config = dict(
    n_layer=9,
    d_model=768,
    n_head=12,
    n_kv_head=12,
    head_dim=64,
    d_mlp=6144,
    vocab_size=32768,
    activation='tanh_gelu',
    norm='layernorm',
    norm_place='pre',
    norm_eps=1e-06,
    positions='rope',
    rope_base=10000.0,
    rope_fraction=0.5,
    qk_norm=False,
    attn_scale=0.125,
    bias='none',
    tie_embeddings=False,
    parallel_block=True,
    init='uniform',
    init_std_qkv=0.0175,
    init_std_o=0.0217,
    init_std_up=0.025,
    init_std_down=0.025,
    optimizer='soap_variant',
    lr=0.00836,
    weight_decay=0.0,
    lr_head=0.00609,
    warmup_steps=200,
    schedule='wsd',
    decay_fraction=1.0,
    decay_shape='linear',
    final_lr_fraction=0.05,
    batch_tokens=[131072, 262144, 393216],
    seq_len=1024,
    doc_mask=False,
    train_tokens=1051000000,
    steps=4288,
    dataset='wikipedia_en',
)
Each number is 128 + 32 x the weight over its row's rms, rounded and kept within 0 to 255. Layers, rows and columns count from 0. Numbers have three digits each. The size before them is the row's rms in percent of the matrix's.

# layer 5 attention key, 768x768, rms 0.0175, rows 358-383, columns 256-383
109:169157139171145136146129115121164112106108090167105080157127106193161106199101141090107139112133152113136172097128124156156114178067116133170096111098168189161066130140164134187160099098145132062166165116108131106128136174144116093131171122099126086070179177105114216117154112087152125074097166128129119137152127088146172174104057073136087114155104182137124111094156101102157108130140
110:163103093109089092162117143124104105168127080148094097080144180110063126153116108109121133159137070082074148171149129152128091127076173120129077171095167145214125096164086067148123102119088104140166133098147167125115080128143061184160168133108117148113130106098083132145183112148131144078135112139158068112108132113159159080118148092184109151152097123099121179078129080075159056132129
110:144210112131156086148138135148125129191172120122102083181101113078134119175129144091142127134161183124105141139125091093129143122149156134101131109079136126202098164168101105112170126144113098073174159147116079137195115086148123159115105124117118177169094188144161161104127136105129124137149141197102083071136149146088115159103134151184132146120126069079121137145134128140177079122101
107:150139184156114065140169068128149101116089103157090104138122171157138102172128115088106126145103145085108111135093169152171120135053151095150094094103131083144129092135123143148181121104093143101134073138129105102062100116152140051122099157140139162085148133086135100159160141155104156162104164095228235139079126141131135128141111093109109132185148149144156125112100154165129097125152
107:112102151089138089151124138103106099164174180131164113102106080128100131126136130102137129045110139157117114103203113100133172156134146142185094146149168099145086126161132054081115121121112142124087109180088153150131141159103113094175108173149096127135176080096104149114140114113080091159175098116134113106128126102176126179138115134136148108122130105100153159165073122178135150153118
107:102138121181095141091079155126121170104120147141137094085119130113138130166112140152144110176111106116129097111081126127141180123154111161117091142150122125122161105131149147150153093099130163151093118170133162100093168154103134083103100133152115160092134148063111056131113161173160105154110096098162134159070195080104168112105082175142074121129151116141114151180068117125139106133128
108:122179087136110142122196080116121140120165045197154155104152105158109150156129133155152140115212165137119202137153101139145194118112176129105072150106149092093155056079129147122132096110142173142137121088186104162138160107119103105076153074123181154111068177148107176101132125157097079131063130137143179120088103021146130133122072138161112102092163110144097164176151125161126125169155
104:105116105161112114134191157156051162136128083095179119113142121069170163085089148093093114174149146114117169069140082190123110129111130149130159144172118152095100065134128110151121117119113138139136159143148133151098154127055147107110142104114087084105119140148103137125108152171097118085123149184147083116194035141093109132170111118147179077147130119137107148142174153135114128153113
106:120120135102083162129120157162111108012074179104135168164104155112104142109138067087216157119113120109161106175125127140117128146104153099115139097177121065151128136109171124107091153130112129184114117138130092152147127176148159135194078091175108095154105139102159154121070131145136165132130141113130121086099157104087115133152097148135111116128121144114129118128142111165172126110128
112:089114100130098155125140131080106142123118106109212124125184140135187162148149121145118092145132114145127120143131112076188156126077165161128185139130109152085090131160147105123151135072103123106127119102179125216121115103162171082100104113129184173135181158109138135127110087138146129138077088105155109140131103131151125163133230197149118176131126111214150060135098157124134154162142
106:109045128150095130146082191152117084130171097126143170130111126176061147191118190139113129085163142088141117084085164108137153128097117065135140129114081201132121165140127175164096166129173150121095128185112140092090139093110201149136094096123093169124058063159163169172111104142080165167102126098083093128110148127132138106109140090108151126100154138102136092145118131134146183137144
106:046091125170079130105219087143163111149109039117196079127103092124144111186121128137110165125116180113105140102136131156127104120099139128061085147121136151086065144154104121156138096166093108105115091164094143084141095116057132099101168111108104140141086125130142079147092057123123119150158135145159166142112090078099112079104143171094121101124167084118122147110140104119102160183107
114:138122088048082173087155127082117154112136133148117109132163122098185059111126068132108181140127165111122130093144078121150152145156193135149167163089186138113121099084134054097089074136144146098146118146142170219100151103111114128159124075130099165150121144084132154122161134139137074152147116084061087158067083131144144108182143075153074109128135150145078105067157098020102116075136
108:140099163186098135186124124098089154100163100105083057120154177146186152139084102087147087097102123160110160141154145162155089119132068097167109181154158083123129130110112104154181172123091141115125133118120190167124108191156097150145105120057141118150194108158072137098134076114154111105196150116130120156085158192130128118166158130106144118141074116137124098136106146132106172170156
109:165188154152137125098073145150108158160069135100108148082142170107105087119151174118120100178129107176120122158063120166101137065147140125123147124094190141115115132167093121129101163201102149167112110171129120110107156157060057109100168179182159038125170069122163179140111123098123165124126091127131151082064112115125122096142163095135105098111142167126104188128152086104155136154097
106:092137113093115155089127078079080069100086111107083063110113176065180125102090113145164119080130139141196123146122120147099128138141150166109088138123098095116186129077147100096126105146099097132153093197140110067155142124100116181116104131117171087136100138088156125109104051143095078157087123111136100068122165098145176105124153143059132060145168109129140142175135069135164151114145
108:115153102124115171118161140141171085089110150139159128119156116176128092121130097170149103065157119145115241182117109117215109094102098173125170148138153153152153164089115153130121170140118101101137150137116149090168128128166081099144154079152139125098170139140132151110108173135152121125148113127147152173173120090063176140096114142126053175180098154071084168174159116146166120140118
109:138132113135139180150123141247077105142084157169125040111164163081071092126121117124112108115139169127185182143132150164196117160098093119105138139137018112125116198118163089150106164103126129100136115177100127108069160152142091143143139145101090139164089107138110128117119095101164110149134161157142207119133165061135121135179160149116156117131104146096181162103137114099132110142104
102:142135161113163098134153124172152104140149132167206130144169126106128133036182107201172142159164136077106173147149073211098129090121153094177104167157155085112110171105137148142115102152125105161068147153158091114141121109085156159103129097112143160164120157110139157178124064163116115139125194128173100134108127095075088182071115088087114098107104169133172114094163080151114098133166
109:094173124189149120116108123098101147122075146177133162091117137110192162094130170145122144062118104170076077157135166199146167149092134102086131184152117091111191132147081145101149138128173155133112172093091121129121121126122189134107144083119119150184090144114119176130139128118125109158140102122143171147072141155106101112089139189157185161148167157122158094095126104165110084093122
107:109112113126107118043128100063104187114148069110087174109179080090088143085125190133106181169135109137103138180160117052078130152181147143072118149118075121123170082083096154144088118130181133117108174113112106083134163099210119161154133119129124141092070174093174118107091148085040162168172062084141126148100141159131131144157134123128108103182051123124139135116050143132081107116144
110:138133141115123089127151103153131103102092089134190117106166192154117069048082141121054143109119079104155128059045112070153169125138136113072105130115100116151160104153134118093151099126154139062129139102161114161102165126083076148211136137175074108208063081094083126143124145198197130103142091094122133176166120132107122139111119164120182072057143176092157097132110072103180088130103
109:070175129099140098146164044102177149135093192099123076096172115139106119082128186151198136168116227107139145137186121149119161131085139165143102126087143083122158080157122085095164157137195112128163108115096164163129127090196100164119082151089118152143117130084126075101149105147149106111082165066116137115202143077095119128112160150109111129125078125133117110127047179029068149155114
098:087125121109068103147166139107155097079110104087139144250168155113101111145128091091088151163100103121136216107149094117075161121137170147108167151122176120157177134137125149110134167106109150065101118101128134145154095144095095153131174127120147089132144065119089157158106052117080128118103118047089121108090154133140162115084134154132122126080142172150088165139135103158138114127081
108:125166199148119110183159151167128097120127149132193165103084100160112120145122150188068179110114189088150053149091196102109074160146113088092108144121123115139164144204113161161138137153182083126128164095140137130097069135115108126155029136189152135064152113108086132173094154157112209164175116165183119129169132172148230149129114177065151180121156063143128150168112131135124111178142
108:136116124129128139107115112150164108138141162067165145196092095135111088147159132154124116138110162098126106122089146115087158055135123163152191138140194155163123105125167143157186121080108124132146135174161187145178091102131095177172151091069113089168106186110134118129099132089170109168100087127132092141146131164095105094152152099184171104128136086162162106097156166129042107193123
# layer 5 attention query, 768x768, rms 0.0175, rows 359-383, columns 256-383
098:134086134200137080137112142149120108105107128175175139021143104132097145164148114096123107188082150161070169173114187107092143153108119129117156107101182098126115082099067138098118095156091150134108130136149171172097176134081130152128173110109115083107151072112150143107094117126099103102158101129127114053072101137181112107162231141147128064186095106132128114135188120127115157181144
101:150116117158129081091137147108158130130123162148171134117192152058153122174104138077201122143179044086091103105135069121135151056129158187159087179097231147126131111102152082181088145147117129081142089182170104092120161117121086096119134187134107099200173147116156177127118168162124106148159149120110121150124099071122155130172087091129120085099088147151121085116173164121126087166188
105:128187118101168111185133128101140124155056162106142159099123123127145074143122173106179149163113128104121060116169138111145119134163089121132139161153130128210175150165198156101197133138225130123085154196106147188126094141112150142153132129139099106105118146094103174146130089069089131099104136096159201142163067153154098202167053085076163137150124121104117146091177114153149167117153
107:170156046101157130120150143158143110110131109151106152165115121089155151087078086086104109093143109143146134138127164161153095129151206154123126133153121124134136155155155142156123153125064139076159122107181082081118139103129116089154084155069113118116120097143080098112102117182116122182175114114169105132084199087122134151105130165103151125182144159155097171120156108149110115198109
104:127143127110159164146098106134109137119112100093148125129097105178075097087104138134135085165165119155159124161137147077137106060142078070148137150102143112146103146114166092103155180148106082179115099137162127091153116222187130142152138114184124152131132156090120171113168186058109110188120080115148132164039125178108113151149115135110114126151100189150128094187157137135137139128104
103:140123087100115120144100134114137111094126113117092182147144138205123105126121132164105132117138107077148119180091140126114090169115153152122118140137133122099102067130128136088096086111163148129065078110170149212137173118124160090105190138146154084116141122172147135078130146121084114122132118152062128130124160071159108145157178190144175106091138143075197069085148080149129133139151
101:101137121090076120144158193156100113109178178159130070164114102107156129216186125152106092097162077099103178120134085164068137108138138160099130177144110119110105112145107141107173176110065078091091125147143060129144115123123041165065128163103146085093142141132080123083137097121087137185099133115139132137164109119149141114149130123157099122180203131134105117160167143100157065100101
098:099123092157114091167114096142120089132127129146074086126141144073102063121100152096136163139121063076085129110077162094180097172122150183105090129100204114093114107122062136080081152108134142123149119150086116105124105094083161119138197108169106128065101140120123133094153161173135147070170174119116122144130132116126114109198083116162113182103092129087153131140134123133121143136108
110:123145100145144143193112140142125135160175118160177124140127172123149079129151114146140114200110211112100034099166149084104183177130153161118144096132195100166121090122114084142164155057109128127195120176157153139148173133126162161124138106143142102139151172158095102183139079065159091066091076126152147198123105098111093122108147160127150109129148085142110090163131099060138157108153
102:130107097105139208174204160069167150071145113119107094131085131110137164121179149125164172108149129124107141100148169133099135109061173093117195182111054152147183145114158097116092140106113090155145103142112145060132120165159134107098136153096093127141121126125115094087114108114152206125129135093141195131164127170132113091145141118091136133087116148130096139077146095142092142086145
101:127110104203166167116110116108081051174111089070131129121135130127119161137156135171071165120151172145157085086164157132135185121132153078069109175109114212147196124167150082181134125132147113135174132118097177124149155139142195100120106166185123145105124123107138100143104095119055119099167144113098133149190141132092136134154122164108146124129121111138121097133067160131097131140107
105:140119085081130133105095096121116150085135146151130133145102077128151163097135089133167110132166185162114136147134125101175125119100111055156156145102100164067132097056135086130077110128133131070184161101126104179122132113174136125187112132111117065151130088065101187120132179127143066146145143142120021143109132131123099140123126102182130068093150116136087098142134070138149153056115
106:116091096150131136175068156112073115126152079132153054177093147137118131048102103131094110112084135139054120156174101074137148122127111069123158119113048120150123152123064124103132147141129145108099094118119139107093074146133109113150133118086121108178158119096077130095140155165159159072149122064145161067100100093176131176135128109070134109177109123106133122098082026142136130125158
104:138200143159154144103138110175171144160073178112089113146105142173140079107117097088111155136133152102144124053107143142112071090056122148129159138090142202150071094161103163155102093077118089085148087118152107110171129137167112153130073133129127044063191058182125124120064114123113161081131129088088170151179135174097131121106136090165100114103101167128094175102164156114125107127140
099:074159156100135129127128149092100127116186076110138090166140097100135114123175187141170113118120142175129169158138119130189146127127101141111110136164111087134172121080154135143175145145102114100144125176126087107145101109112114211080146104093157136129144111157168101077083069165089099149091141106145146111151078163136136147131122155102101111051139162120129108125103063140166097103154
098:108158076121159201118171116147144107181131182127157126193070140160090096135141147076124128083142085102076149118141169136133091112130100168122081136121060164121072110146085152174124163101255120123133127087125084079125173094180130121128109159072113074112064135111123152102158181125170080092077133138108190112146129104158154110089154115088135147057119108089111120086107148121116076132165
105:118104096085145170130150101147069134157133102123185115107136140103095161107152179144180171135120132186152171113176120160128147170136130133110131163160107140161089181112120069100132141138118126132104105140122080092141137100152135115099152111133097152190044142088091146140132176196114109143125167156185173095123163089147087145107082149125127142108101152139129119111192140155130106103131
098:129106132144154195132143131067070057142088156136156154160110136174160170139135157103134103154109117116185095163132152173128201126130100118152118100054127112146147095124100219145168126101153174110174117087106146108122115182109094084135216078091121051116070206152138155110139138122103133148095122121120173087177177167111136136157151171095128065124064140103103095121108154107196133074124
104:142109082107108151147113069132119174115134128140170151126129107128149142057088126190148154114072099129149129135173079126104127102124136235171130118123121112139159193150158123161195104153095108100117143132125153107156137121160099102152131108102099198196117167095105103121139106165125098180146141132071200136167168113101128093100048135126134231157082171124132172161148072064094114133123
100:115092152160204117080148161094092140124068163110130137107143072072099142181130105127139178162108141138104081085121096106099101137090138130067159106082147041104057138117125140082096140121169125145164168131067096123090126076142083133095175141144085130113124109110097148144134081171156170074038154166138125106084129176128137142118104150104120101083114104088139126119142101105152157164090
098:125100112153133119197072189136092123109142155107167108122129132043173096099086150131145142119163151150141156093141159087174114142135152124181146123081168080173129096123189128102116149122115154137103140139134120162132133109110106159130146110096135086132112202124091172123108106194117082173096114140128140169096113106108130140177117207184119141174101097114134149150209133135178134136184
100:129190154168187095134120122113151107192144170091138136047142125147109117067163213148131103211118110084137092149210122139179082161094103150112141133149166106147118177128122102143156129188123147107113169133122137162123168142135190110134134136175068103141183157090093170143107145090157134112121117108139130169130120130143126161123103097138127125133101131152155107151140115057106114075104
100:119075108102097141098115112120177068111125122152076117191147136149071159093085138138095160074102212112142165114093103145168117145112156118085119164144101158153139113129129126149087142148137161055152129183123083135119100139095113119136155182100170062108100159163044064152056109146069148159155121133156138062131163110078088060088055140145138120161155141133135115130109062124136143114135
107:123168135099088115156138164148147150115110134058132174156114118141086115087127151149102165099143133136137098133094200173128126132117123096117152145154115127118149121116124156149148158138138134069176120145115210094088116125115092144093090147097165186099160127109140069187159116105044199138114143220144125212135135151131182103121110186066166104151137168110167167143153149098069184157167
101:113145127114064204132132128158171140110152132085126137119095123145132110098116116114136080123102103079123176080115141116114188132187179133181138126081181143166131053135139125170141206122055122142148126122159138103116124079093083165159100096117142177230028168177135132132139116170203151078086080150113112157122168137110132140097125125112143165092132109211104160119210110118092067166137
# layer 5 attention value, 768x768, rms 0.0175, rows 320-348, columns 256-383
103:204142126110104117127165246147132127107124152124129171174165143126145121098090139129121124145163124129144130157195135149118151121108102139109089142137085134131125154097130144059142125129108135135118132139146086140174106169161118153122149088154140123099149146142168130115069175133109110125150139145097086130181087163177229136164145110130150140097160090133133138176135094178157129171097
104:167152104100158104090141076112159145154089153143100132109085156100132072162136150087151109152134131143183120157150089117106163054087169093182111113126104131146160172145119132122107143197167143126150134153130132113157154136121121093091165123136120140169168106095158078127112099095160101185125069085134089136147133106174156141166127081147145118122173185131091134171144139120103129139156
099:104166143126118178110142179134140163118087161092144131097156143134144109199103151113115229126086110158157086161124113154127198201045168186120177141068142123137149128129146114145141110136173110118087059132109103113107227142092100159127126125149078117119143130098158127105097110101085084147128200081088107157150152120178128077140117127140136152091199133141168153082142102202124121106118
102:106122111126156090147114142116143147116132109129127124181122137131169171159088150132142109127151152095153103087133086115127114111138130138108115054067153152127108129103175190141084144156115134092107088084157065151201112104095097102238107111141127091149164115128097120166099115146206116201176119105145185090153140099152141073115104132139131140079075180119162119168156150107154127146080
094:124128102058094109114179166118154133149109180208114135130120133107111121144156144108137120121122123187098171065109114047085163155139160201111132197159085131111148097151167099163127099150142166106164099167132096119094173135121153127071181113141149110140099112132049140129138070166121106145145062151170119106154109129153118113112139163141108141071198184209089143057126167112068131113181
105:111112114067102143125085169123122155099186097134118181106170162097183146173165069129131155117146111072145130122145150120125098162115117073125144156137123130206137122141118134072130177130137130120161166162121118128104113126128092057172134154144131103134155102129153109100185169095165092143081138116211124097148153137173114070076151153120142164104121108095088089171097154081145094162193
099:115084145115105134125091207111138154104117136134125122094075119127129118149137142103146102121167145126173191102082156109162106200128152113179104143117112138120111129122096197155142119106108088096118115115132162089124174119178147150094133070128127101068125150121146133153130177090092109132097137116152068054162172097079110051108167090106119149172115172074165118094145099105158130165147
101:176162085147088101141177130117152101122117121133160107173141095118097128109115098186224168134124102196093120108208113107177087182200091090141147179193081123124136114137139127142183106065156134112087165164110175086152122168128131070101144102131139166131110133121143142108114167114166161133138166173107148178152166103102126061083142084145158143126221140128089132130048114180183102120105
103:164135164125142143149132151166099101070171173152127122132126151099160138142135156131168179104166147113189075110146102135120123096140165158100109077077127146092152118132179096133145158162095104136141132169107101129153117128128085166095152181176040132053093113156110172107129131190129123174150126123076107132105108113117121161068117166106111101128184139152108098127121106078109083169163
105:095131144142125131080150078104097168175216128213145162154121086114181105128150189106114125111115118176119140126124108061139135096085141193117163137122138105171136068214145143111149154163122165158156160123119129122105125090106109159166162163129152134094118151166091139062126150195076078106149120106118139173164074126127148106114118155107065121117158114150106123146148127075093170090174
102:077028113127105139098130172117104106119165155118132123105123102193120126118117109060075116101158108134128176143110156109144138160224062140126115156125156118175101107131132176152086137109086082126121127076162163181087149115165138167173184092158146122067147155095118204142149122119126121157161157136096119080122152156141119117147109083174094070087207159179114129181141156076116094132135
101:081104108128162180153149162133123090123150150136059112092111129126166133159108138206063176100090125149084149222117071132098119104100142117121111123111117100175105110167061129111073119105102105110083093109142142152096067160165085083151134084145189173124135080123148169107143132145138146127128123148137138059104147191089128140145149156161146056103107136108108109074163112072126168169184
102:060156083163140153164124176161086119117052126153102085125083109088129149138133120169128132121084057133130091184135120143101186139136144172115150178149116176161131143086151174112069185160132139117119142090077102115139152126120151134148110102106161145157144176104089162092128129095190091140131152185186127078129114078154110134099143109111168160144114163196106105152165122166160119129152
099:130098126145173138140150180109122122151133110112179143077129135127157142126085146135091125159124155144180153139155120146170058072103097098147172148145193118147121089091134154136134126086142159098048158172173138129084134104113092126122171162086124153198178169124135126189112144143160131098109100156103148081136141092155102137141114141147149156102107129082119048124152121180127077107129
094:133123126151111139111159117083181095198125099107133125145112140114195159143149145119132116131105088104071144223181111152176078114173147160074170109143199104139094140155083108126147145101187102083123076199125097170165118094101084087179100184135108169095088107092185092124146096066155073119137130064096174141131092131213153102118092137105158143120179156041183132151130119130156128130140
108:128052176140113126136157143067132114182157148165136071127124063151096135103162129191124080138095110136120130108079082082193115093128183134127092199056135120167124120123104142095173166148088126133190182077133167134120130113186187168115099136109143127096095112133162141122127082138111175071197142077157118143137164137139163161103147164115140103119107134089134136152147099155110136191140
105:106158136055077107116113184178107151126112127177121168077107128157080112143194109134170141076152162075108115200108100169090099125141110076142102155142143151153104149205112163083129113166182139133103116168140144119139140121189107085091066119120055154111116126175117140114151168143064141138200177157121136125115224150083129130174125128152097091186131090109121102147143064146160184113120
106:165172080120099168087144089174192119141121100171154087133111119082123066189149099099128120129115112118088107141125114164149178128143146137150111113150068140116101133097129109132113090140144119127139116124151108134142093146101092135104134150081102119082172144127161115152125102100117136123186158149165126181105095080131087113114194168108148127145128095111087132075202191126095161116132
109:148102090150138131119122144150119116113161097102128118123162138131174137108095112138140116150059132165140143123160146098090128068099127139133108128137124158131129132086186117103134127024149151134238163138101138178092134119121149123128184095148115137107131107153147145142141080126124091145135105073115126176087067141130142139129169073144119145144192191128062102125149178137080211126130
095:125124125088105102129090207094186113172139172115155090165173208080159068146129083082133174113137122131103134146127114126122120144179146125120137110123087160084136142165131075155071134162130141117134060137181143111098152104169127143158170083132137118119148101142115123134091125111151118156157135132159128053123129167090112123101137143195142153102129108172121167185109126088152161131172
103:082085133135154173126114155213097182168164149118116126157085070104119163136062185107119119128173116100074164140124155144163146147133028154101133136115171183126091091102097120161110170153097123118147146135098137108125156152140126119151137143144153150179125101114130113117110140143167110203127149125118144112154169122169080168157129109109186129056140169108117048110108147143132171106190
100:079149118164157085129196156138178195090140071100090142138152150170108105144170103178075206142173138135077143138135154109143129133092079118187151103079184056160066132121143147116075139105119121109154198126108100074183152111168113139125104119098111172113123136099114091134126113104168079113166126100094100084136129132109112089131109159139144113093084197149111157142156094148112044141170
100:109122177131112115111169133087108126105126200098058103148096147127097187103138178153147130099169111116135092184099180106125108104122134099214154104121119173123129151128138148173171123114139117172126150120107123099154116157114153153144118171181151057134080095130109125151143167125139106216129113188088084160132116110093120085105131103120120102112131138112154111166124210126151104120121
105:141174105124151122102086125102111136104117145160126165140105102145099177163143146107150145113145127100108204107112148122106107175197142151100089170108141123115142143147131134067135150180132105114114093171092112138109127176151155172158162129107124138148164116137143100107166140185196123036072106086111092147171180120122121125179104129084166092177091119103150160133121106126130078141151
100:092158144142164135108127136137114166165132152114129122111153114134113135105157122122139146108139155151124109140097102179184195116139159146129091074113101156110169096104126135095109141139110116099103126190142177111121180148133127172153099120133107158143127108139143101123177094148130178133131101152120107124119203113110111148158100095094059202128081160137126152120068179116118164127083
100:107147099091138165119067089128073084139134138145128098142118108118079154110062193148121125178174161056103139154091172117129101153095151095112162147134158088103136103207157156145095058172132078165175131139100089116098125110113135123139169152116101067114111134113147137092159090148051153159144108127110147147132078135096182141118141126151098100099116147137129114143121138122125146119171
105:074107164129158106089139094136148127143160127107094121154120143074142121139074073153171129083152152070068122128106141118155099112091144085126148110108108129133146143141123095103148095129086136127153147126078086196075079152118105140116095139129140070175122059115065136142144153159142147132065125078140153181098097116079101129112156167153120145159098180120095069159076102154105164152091
101:068125141078082195096170163121131095129154142154139103143118082145100112164127131181173088155168109115145154140125124158100113128109129151064095215126124098129082105178068144147156087120102132106147156115167123170101164133051091133163127174092112148125158152075192142123113127068110100078167191188106130102111096178128109090059173136136101066129094124156151101131115139095147129145156
107:116149150086090087150060175149147137141084099078111133101128148104167137220127107142168153161139090172131154117164083107145119200104150108082117147073059125165108138165140086095129132112113159146132156120167151127127100163062111092105094181164163132129214071195081099155117119173083107116142114132138130139152159174130133131152114190089120135143097155127063157169111127164124133091115
# layer 5 attention output (transposed), 768x768, rms 0.0217, rows 320-348, columns 256-383
100:195162087161134115128143121098078127180127127154161136121171135114153101086106128115127139157110100170077123170155137141143142083148126108147083139168113105203134066100114124155170128112119186158135120171125119137117118155062109096144143127159103109103136170186126100100153112080116118157125140149120167136094104155122157126110144120142154122160152125112151108149140115135099124143123
096:127129065128124037129143158102127150116133103188134120132059136072120165167112131135124101192141147154166174131121097060119155080087098088107147141157071044126143062098112068126112139138166148110095084114119107196181118060126104105131104179098096083156205114116112129121108128090108069200133182131130163138139134124155165088155174116144123181132111212096088125127176121092167115051119
095:111150192127154151120168163175126192113132106142133115163208118165196131138108155146140196107133108154122122135125199158132140125133114158106142168151121120095179108178129136141134098122139128019074112141133166094110126152143118150137180102137084116112088161117166177068059141115108140191098205045099135079175138144109130078148098135159109113166113147153118130144099102167081155091154
097:138146097105111174115126093063162141163097154112150134101118123120151191126187159153113177160173123114209129130106127190119050106099104142123098099094083118154146101167130173191151098112170133061154100131088099119149065123123122145129086115105165083126122100152119179141066134136140132173096072126145142070091137142131130098117128168136125105093082168084156077137144126087144176138157
094:141106137136078119141125128119105178185146110156147123092177110092124124100098179128106128085143204201123150137161130099087183141141089102089090177107075148173199133186150128124132162123051073124132095150108096121109115138117189155047135070138140149182149068097077115151090113145065120121125151133180103172134147126108107120114127083101095131093175174139154098119130150124123056158173
099:151148179092072099103065133056090150130147091132110164169150139168097130215107101113101150122175105127114109147135140160101091095053117078136130142149165101183144139145076178092100128133093085140131117143179160121157150085123135101121105147101151084059124167111065167158133158112079113103128106131152123142068101113172112141118125095184121164124118095095125129168170191088115098164181
096:138094118092143153120123115118093137089141167189170095113134114121141097076123127087119111198134154164180091124128092092077081197121108130162141103138151150056079074142153175167195134129121154135111160090142177103144100156192157054148123075118087149078115144134103180169132217091104104141133084165142139052121100129157124106097104131132141131142156123121063145141155081150202145076076
097:171149145061113109148137098130131122084135114113165121116170131119113182105174147191160113101155091105125106127171145126083117138188099115114110135081134061145116158133071144126143128076130093178122184139115107098127128068116118151135191141223124105187147097180164144168099150123149122079112161122108149158111155122086139055082101068120132110078156143125111152159092135172088136077155
094:143080176120162126120115176102115105125166135145117159132130129114168161145127105110131119084162170108140123105074114149075187111148152131132073134111127118119127116120072101131099122065154101097119155092074119100116102136132103131109113119126118075058143052217139177081111172129130147177165119144046185110080150103149108162201149131138076043097172115110068130147144126100189068088169
099:129113099077152124073177105106140094137142183142106104203114162103099134097080193082098106079096205178130117133134072092155087143124145124225130129162081137153081118226126156143072124099113122107175124167118097115152130153077138133140137093130176115099074121165134142131103152141110161150131148121108106134147128138161157149123191098153102129122163153136125150112169105120110108081180
092:129139166112118131079128121175084102130147139095108187149179092185134125150128099143078194106163117109139179112147149092136157120113129052123107156133096080219158077132122131192110105101121121142133183118160143152131136086161132113103111116083093167179073140086144172124137093111140133124143161084127153114128114111154131111137130110145096066121165151157113123127134156088125085105122
095:146117120157127106192151175125121088103121148105067106149133109081107105133147140148068176136151063144087099175080118159155086135175157171103135141143117121121112118199084138133125148134149135107086113125109096135086197122116065152068142154101151212100145103075103182106117129113162131093148055146069143104125080159158129158113063163097140128142139131072131132143127123119144126126170
095:136135159175199113156124131123066115195049155097081090052147104084073096168150127203102168175113139120111064138076115137114194083136083135126125167098166160109150186078141128058149130177189076125101092116116176153152138092136184109182120151069158118109137164131128098116144095083061097087104123163147144113162144126144118140161133148164158108126137143172138147051109078153127219135161
096:136123188131129130152174132107139114089109119094129130097152088137167169160164116164139140104080184142131119107151105121128142123107150129111133116116111131107117092073127107166118146169132111143092162120160120144137066121121126170169123153117128172084154128107121055103115082117123165112096122183124092189188115122099128102115145149140088109143116106115106148109160096165156086126075
095:119152096115129152104128130073164145102138165112190121109111112157138146105140166152115118145120074146113164124158113197131093069175114147130097032102137189144115075105108102161148210153106110101104119179179158193125121050149107116135142147160139146152118172153101083154167135069137155125124107081118146159093153135105157114208068096164158115123114116110167143091116108102227222144171
100:175156153106141140129137085152138143149124121168088091193098145129134086142108125121159109163142089155117078167120140149126119075148118131125117182093116139129108133158133156059106124124118145112097119086103128100149128127197110160127104131157060148105145131177121106115061125098131115127170131123150139149087150141099092137159144145083141160102141140123106110137116134150141098145126
098:129119247151073136093115143205113127181163135177145060067063081142117116176231154121129161169186107085120140099116221071148171064076130117096107086176137130111063151159108159113085147119142137117161150144128132092107156069144128119081101121186122132083134136193130066103087138074069123123125176170159082133159124176100129083189132171118092137175097152127090137160160176159183200100161
099:163145065104141172164109092164123109147164101130103099049109127151154082124173098093140137146095069106145134149120126121182149153088108115130169105101152090143143151141145129132153120120163143115174106104129151098100131126106121109215115092108154096088157161100155161151184043120203141093111151126133132159192089077124094168157128102071171153123168100130128100123177159155122186055064
097:134145127101106153153154171132080123128131149108155109122092096114132201115184152090155170133087146151167154082190106121151165112106087185097054149131138168082114161111141133081139082137121180165183154148107156165115134155121183126145180142118126126182100122140155071079116089156167087129147128080119126106113132135144094124107168131085169202186112128117130156084118192087125158134132
093:121100070110057145118111172089139153124131120141176103108141139122159107123126157090101125177083154103117146152167174118141089114137141153135082161141141101118191166172190098117082108128131063126149118085187108074135164127165137102103140103123126143150106144055150163101126127100123111133119130122115157168048063154113140173109148108190060166120155103187199133188110136115142141127169
094:111172122136112145065151151100123115136168135101043095142192115167166118075113129140108123146139167164104110108124126125200131100164107084118193091109152110155137127043080131086115197135133112142088051151128139164124124124173143157122125160129140118067099105123128191124123145111119160135118127138059122156152157141115073114163121137174119098138122126107096102126080118164122146117172
095:106137112170144081151121137098170141114116135131159132081122123146078087126137087151103177136187138163085140186138132143117126096087074128120095140075202080149105122087143141091103143127158055119144182098098060106116112167132114137142092133097153151072109116213116125119185124124119111146115093121101075071115163097126053124124177145147177116109093169107079163163166128144148098155158
094:102166166145151100121133160106021109071117118122093124115131114169077093112131152087148128117170123097153083169020136132163105081152128182185134124070117089163138139097152148142130109201164107154123176101167108168152132182151162169132067105127136097143142150123126105141167104126093131157083104120133142196115148115061151096143150137180144152177109093140143125142123075118111115107124
098:100158182144151152075092082076120099128120131103191146073132067208139115154096131125178122109108121141129119127164163117085120157174080123168105143107112125142094096121150176076105159089203133124083097183121131162111128163169156097136158111139134108123166152133105121071128135148118147054075133089118187137244139154131109108151074082099168072181120066078139160125103143125100081155167
095:140097132163125099117113164126173162132088162126138121071169118143122094155124146121121116084105138107083172121120107077195174138152143111089109138119100139197077100115080087146111152140074161106130098138135120083104174146125101093106145206186127174122093134117139088108133111140174088105075137155128112089105148116091072126128168153079115149051038130125122055088113117127179136129149
094:112115166146118114210181127145101118097113136214138113134143157121108197092129169131127138132144119054114118156115107111133152134139104142047096101131180102105148141116162111156129091149161083111076191134093129085116148117111109162131114116116136074046139211115175080097170116108147091153115071156070121166112129123146148160135158144057120088115161118139060146169112106138056136115130
096:115107114117156088151153139131153194155164108131118088117106099096071146146136123095134134123114123125112073150113195116088127163145132204103156070104099131087090160112131108116109112171105114198162154115127080127084088117094123137131152097182117136108141131059051156171143156170110064153125109127141194105165130159124104064113122095124181164140106134112139147134080129096062120152140
097:173114134159112140152146148105143130176180141143160110091117122145142132111149119099135135127116107124150106157170095153077137178137132146110118166095101110076118116149134159078130127110164117091165141133160138093122216084117098145122110135132125080120112144132174094162103193086106147043175122157157160102089132187151145111094087128191108132139141167175136095132080074133117150092117
098:184145115136140101108146099139121172136120128184138131112222213120111123185112179092108124094158098120147105122100121135150059149159140152107148131131129117154201149134146111116133083131135147126148108071155103105156156138099142136120173165180122203106126123202106139153149194148121121117197149132157124144105143101107086120141122171134122119186173092175123180147074132176090149107138